Weights of a small GPT-style language model, trained from scratch on English Wikipedia.
Size: width 448, MLP 1792 squared ReLU, vocabulary 21757, 36M parameters.
Architecture: RMSNorm before each block, rotary positions, no biases in attention or MLP, untied embeddings, normalized queries and keys, gated attention, an embedding shortcut, skips across layers, weighted sums over earlier layers, capped logits.
Training: a variant of Adam for these matrices, 341M tokens, 10831 steps.
Each number is 500 + 40 x the weight over its row's rms, rounded and kept within 0 to 999. Layers, rows and columns count from 0. Numbers have three digits each. The size before them is the row's rms in percent of the matrix's.

# layer 3 attention output, 448x448, rms 0.0469, rows 364-447, columns 112-167
102:460567551546500519504524496562531561505523507502542542463479480536473528427518436525518498486595489492486458470495600613479480517572463471412585470526531565569510531499
087:497493463468533582462535488570524442480477490535451478523498472476426549470518508545521501473416475496465461510467535517433464518515549515493565504502481526533507518503
100:499574500441500581523503383442539528481507488542438499536598499506519439501456585486490496521513465511432462473500515504463534503466504454495426541487536517434448480576
100:508563530531479447528472484534548482490414514540490540497533464528517428497491488512523460518534516527539540521524501473458550522487428540490515551480478502546486484487
103:429486561502501465544449453480526511468504458494514549481489543520468519508520523449465498512570468504469494483463566550452589511472493420541457541526548471495456429483
101:559470524472536530496426521536444460579531466576503403448435558491484481528539513555473446539477570512478514521479475588499468508551509542500498528541490509521503456507
110:499534557488489472582507496477474539522448527518488516547450440595541487436457498571455436459581407493515565466515483459543442509498427472458453495563464608498470446462
096:484511546480530498484488489492468471426490551512499478543539481576432586501428609425415489603434525539484385530514542498548473481533639480413475453552558491455527395557
096:503506489504476440447465491496463518495524495493492527541522484468474493524488474490527485529488451489481475459527541454507489529439460530427424486469519472521516485480
093:433510519592467506488521506414543571556441538493506531532489514497464525487494457493482517515545518514510476470478497525504486495492519462482494506489508494542548486464
084:478493564520438486495438514495544534534554545594500511515489568447472459482435448518460539534525484484488510455539522540529513491455552497523521536500535431487442466449
103:514524432428487509472515559506503522525538474444495446514501500515495521431550559511507475482513517426561511452432573521434532562403476495461500515453506497527561481456
093:525509454482524482440477517471502408526471410456501531492518546513472455491489528529487466493473544455491491524492511443505512529491555490415520468515481466530458533483
095:477453460608568540391501535473494492545476459484484497467483506537496482534477513497538498478530497494490496491499477510552536496523518527505535519419496450516477437545
102:534473423509526489534571600466489489560535524368500552501486440504489512418544504504514480506476508566495493530504544433472563510526497466443496553533487507531453470496
106:567533440456463446524482483492560471513496574503523537532485482554510484466557436476519521437530457483493477466467566476446506561483598473574497433469486499499447593454
097:482512398437548516439567517471507518486482475507488541549565608496457523509518521639527505447451522481508608498457492471384447576469468525453458520450515394506495548493
104:435524441535502590526461494504575507507503519504505486484463489522471471470571487450471453463465494515439489542533501548457632477482569508484509440487481589488483478538
104:452517436507475513517557511553529497512415499527488474525474471510524512478542511519429486497476479474523515506471587499481560539475512555479508450471534647500502460505
093:528475526508544541493546469410568443501494495473505510591474465525525525484478496412511496465487516518481450529526564491552507518471546548450517532552503538538518446436
110:624513536501468496462490476504576485478470474497467501454514549485485493497512562520521479516519549435478462566503444502519487560577484431437424574494432534512432606462
106:484462412467543527490586524529467502548481463490467474505523505549523492439512478474466480577528494483482501465499471438522486463528511505579429499391554467487466466446
100:447522590420502540509523508469528469496490562512571531494479460475523509507453533480481480516483458498515452485469502402508475534501538455460474532483494554484482472532
102:507529544487506519492539582423512520504433455513485531568587547497538502508530544544586462436500607553515538432529574476479437491341511536548515546462460356464446493480
102:524511514502496449529495470438479527535490528518439486508529522462501475504479567446481495527481478461480412494517532525543478492500560490500530472587516556456495528470
099:554479556435565473458516563497507479462575451438539423432484511493580540529473510474470428512532481457498481459466513530474480493476443467501545502485570539503496494487
113:489485527517540567425505579508502458465448549441479512506515549599509467504585586503514499434496470513420520505532434431472527478442527559483402521440533457470463519460
090:513500489480488455513500478463451504555464492493509450509516515461529490440488445489534471482479467475482487469604542455533503453471512505540452446499561546456462489500
087:502550548469483469508559480488485528490526496558478498492486463494512512499502479490526542514498478497447490526511533518519524469534512467462519510512499499490514556475
107:507503499502536519454520547548479473502468448430499559455556521553502484466567548530446473480484508493511439548480531526510471520527506526416551544533517458497500513499
099:545456501531452525464536497544499498448506518530498508491467523504519509514534485445490448477473510488496517480482509528412501550461469530576459417556483579542513437556
092:471438565502469473519550517439503557505497531580546533468578525506509529523505536508504543488480461502476473467475513543489440554486538533519523519535513420466524413518
142:430498471491536499515511531478533557504515542508486490526552477526530666563586469499486585519494529452491519515427559553506468585507421493509402517513640516520426526546
090:536510513502416460442531544504541487525532450530542430462496497481494472562525538524503492550506484511483456566507528550571512505530546526467511496545481533435571470473
095:499530523499474471466485449525515512458452593492517572468524490557509483510534527476466469495419492495487530458484476451460482463461490512551557548468556496511466475536
102:507426496487520580534611466547453608478471492554566446518475534567536492520437518499515502535504500518519545493518478452495495518552489506574505535467503455483516495510
100:477496558486530464512562488445492520476446491503440514497476508440460456493524561503524483467503430386481556469537527454550445440439476458557481541440535457409488509497
102:491438471505532471499522556526484492550497373555543495518427529416519545427546527400534505464412536467517454497544490552520543504515562597453497552488433553502561502553
087:525444505526448533553577531550446482557502510511445487520479469472542537481526473523455533505472525470501539502507483485532530489492462453513500469556429498518479490480
111:497504453437561429534520479555481486490601539463556541463494491514493548538524471535487530513488501491488577482486510486512535490502538501473488504472521504539480518520
100:470472502582489484490520426562516492463463451454521592536525542476451498527512510579538474543460503557524533517510495501482514544431513406469486502542474435498486552487
097:483495470465582495542433520442470473443499399492443566511472511578554457487496534475539530449479559500539423467456448527415585468486552485512484486467492474513520507477
093:530529423500477517563496462527520505527611548528481459481572522497541485521546549527550485463497547446509532513468532511492473423456543505538488497514490460515491412484
102:465464538515540512508465593524469537569496493516502453495510462579503510508582449547441433465504573544574545581505601517541487563491474538463496463458494546480560536534
091:460527462471513545521489391436535474397415475478485481479540472535443454524479525528461470543470467490522464597546526534513487562480519508444514502514495455517529440556
107:557446500520568444463466493536543377487533461442511533491507515487512485455494584430504489531489509456524507518500496509450494529462583541461564514526476479465529457489
096:508503561545462454472489521503548506400473491486474510550588544488517541504470540459508569471459497417509410501502454538511470613426554492485524526485553528486558513480
087:514459449451486436480505539504478487582492505426436465468489530533499534504494500575505442535468521472446514441482465443568493466516502547489505515448484461531490507517
096:510540567481535568479538542459443517481463559466484507534545449512514499492535516519463457470473509535483498493485524476493515525509454549547514493559498510504570435500
112:511508506455522515564544512564460435522480518523526517594506524490424525466517487588539566434484444507485474441536402425509495489500469481418437463499515528459517641541
097:523522524489485458532449523509492453488481516470478579528418548491461454422486507483578461518554583509539629461559495555502472390497482556499544458476503533461513486586
104:538449556475524475454540520521471454551479476474541518497439483495484523496548471532544515439519501445529568470508447533456532497472434487581449543460548517514457507519
097:555513516494475526548561461431469498488488523492493514457539512452464485432545604557467493512571512459468496525515479467478475498567540565502507531471532554429490511558
093:482530559501540465570460546544525510520537483525509509500446533516502485476509503545483491500496476478504510467538511490535500495506500521524479536465484492442478483502
092:540530474457455557549502488456541533530524516468507536531531496484535493497482526502488518450504509536468527503505499495509512506503512454488531521550463532476495532493
090:409519501429421511406507495574478411493513477434534563493530504531534488451540490486543454473533467475537510391479499511488437500468477477588491507529542443501448516444
097:438489449501488480518534529481533561498490549542475507511541473513474454528459470570503537490562413487457512526447519557520486560471483522480452464515459476507472416504
092:520532451506520498498470461463513542505589545517485485451512462497459497499459494546571498518561509568516488557540532516489517484512510455494487449476496569507494526490
104:484520479503486534483442495505490466540526501401456571490440445511522478453467512443600492469476552524542437457515485538496491411521495463522451456569550536486543525527
143:458496456485489525467527455484395489468515559463585482519541410511476432456538534458460603578540483499493513485539447522489517426461483426491490592451522467513467516481
100:560574530478445465509539482485536533456474582530529526522597399555480474417528486616407464554522482492547519526523534519476421486524423447462469594489495580533529542406
097:417531479485550525546525554450481438420501453477508519470552503461579535555507450481435493515522502512477537446520539480518618549477524508466509436468543540509515510495
098:524516504446460454484499514471486509439524504536503452512459537511512490462556450490435460495499494498508511468515519474449524531454494549506571487531519527495527480487
101:556472497512534452524475496473519536511496424509493451429537475533481498530490498496505540532540485426473452520481544559541475514579550543465546464564503566471484531469
096:537438526469538481520478497511434490484507537515509449388451421592528456446549523464533496510477547523483501526473508571511564481566489445455521527502524565531484617497
100:505453527474526543489502516465471557491484386551509471524452482494557503477496459395491478504505520407562465499517469485509509500442592476510480521452502528488445528553
100:451561467453461581486504526506487502451526461517602480455555553498480532423484421544522473509436478494550522508527562517497498435470526518518505493511532453543448606506
099:470521558506520515433482525474497547513452468503406443506507494541477474456524476563553563489537470545489482472508466491514516511597533445548481486572447540434480507488
086:522509466458471471529486528437494499446489498513509436511506527486542530512493522518550452468535539498505542501500532501513510537483445546542542557557496522465537509500
103:525499540497508517516500499477505476546545454540530501455528511471518414470499505426515537495523452486382460542503461500411577490542558537473447526459457589501513419518
102:481531492475509478568526515571523465500558544519421508398524488483480453498486514544566505540574507488495407498510499398525453445464532486449483531461505406442488559485
088:501528431511475554581482496470482439480451571489466497414512487482514512528496552476459438515545510522548435500481545539467505481503522505550465486482539498459498480525
094:490543476459432484496528499471520498506493546511468478531490481425541551520488566526453515515509465473518518462478489493477544474431459507531503489492467468481544470494
098:475449477547526436445557535515515545529510459467504568473539444463482530503538458510479484486477413494455493499491573482509497524526472535475458506537556557558473520532
102:493505457509482469511521468463546558522443507498531542541501550534516486531507495490492476491454480477473557541534475528495460563485475505497509503570485500508478482488
085:514502437503598511481479504576483409492463558475534519465469517564497479451489448447535503483511494555495461506483473491522490478565532490468481525521540506545467495530
105:521462541522461519480513519488443516513493473525560543486503489529462446478559464553463495610511405457474540435554479469435512547415480429580500539521492422558439479527
092:583506531470451469515483442487523522492493491494510531519505545521557482507535424499439470482559440515456511474478528541508467505448488555529487524489416564456511443488
108:595453500514521621508481535546457467555513418537453395542545545492543513514492518551503508538514506457497534485556476551492485496475489539559471491569419473447488512467
100:474466469530490441426453513488523513470502568543480569543534492462516499520495460552531473499488511525491463475523495537521483462465506446531536545545547528483435575473
098:569548452549435447516481516525514450555537518502530504483553574445523423472519480418501529528502480561509527523505573478553528528489471476510475524449515481438525521483
111:529435540541501432444489470454446488538514583523470579436392647491544497484534436467502493427517569607432474483474519488429559469515455575499541488470485390485475481465
098:438538507429478527533498557500507557532512539506484559574511450474561508487524501506516538499512432384540481449498440426574413549496461529425516541461466511543568488493
111:525445507487517499473476536485498544543446415531596559428452548518478551483606498499451568496547538457614493541514468498421428549495512484535456526430512508485474473536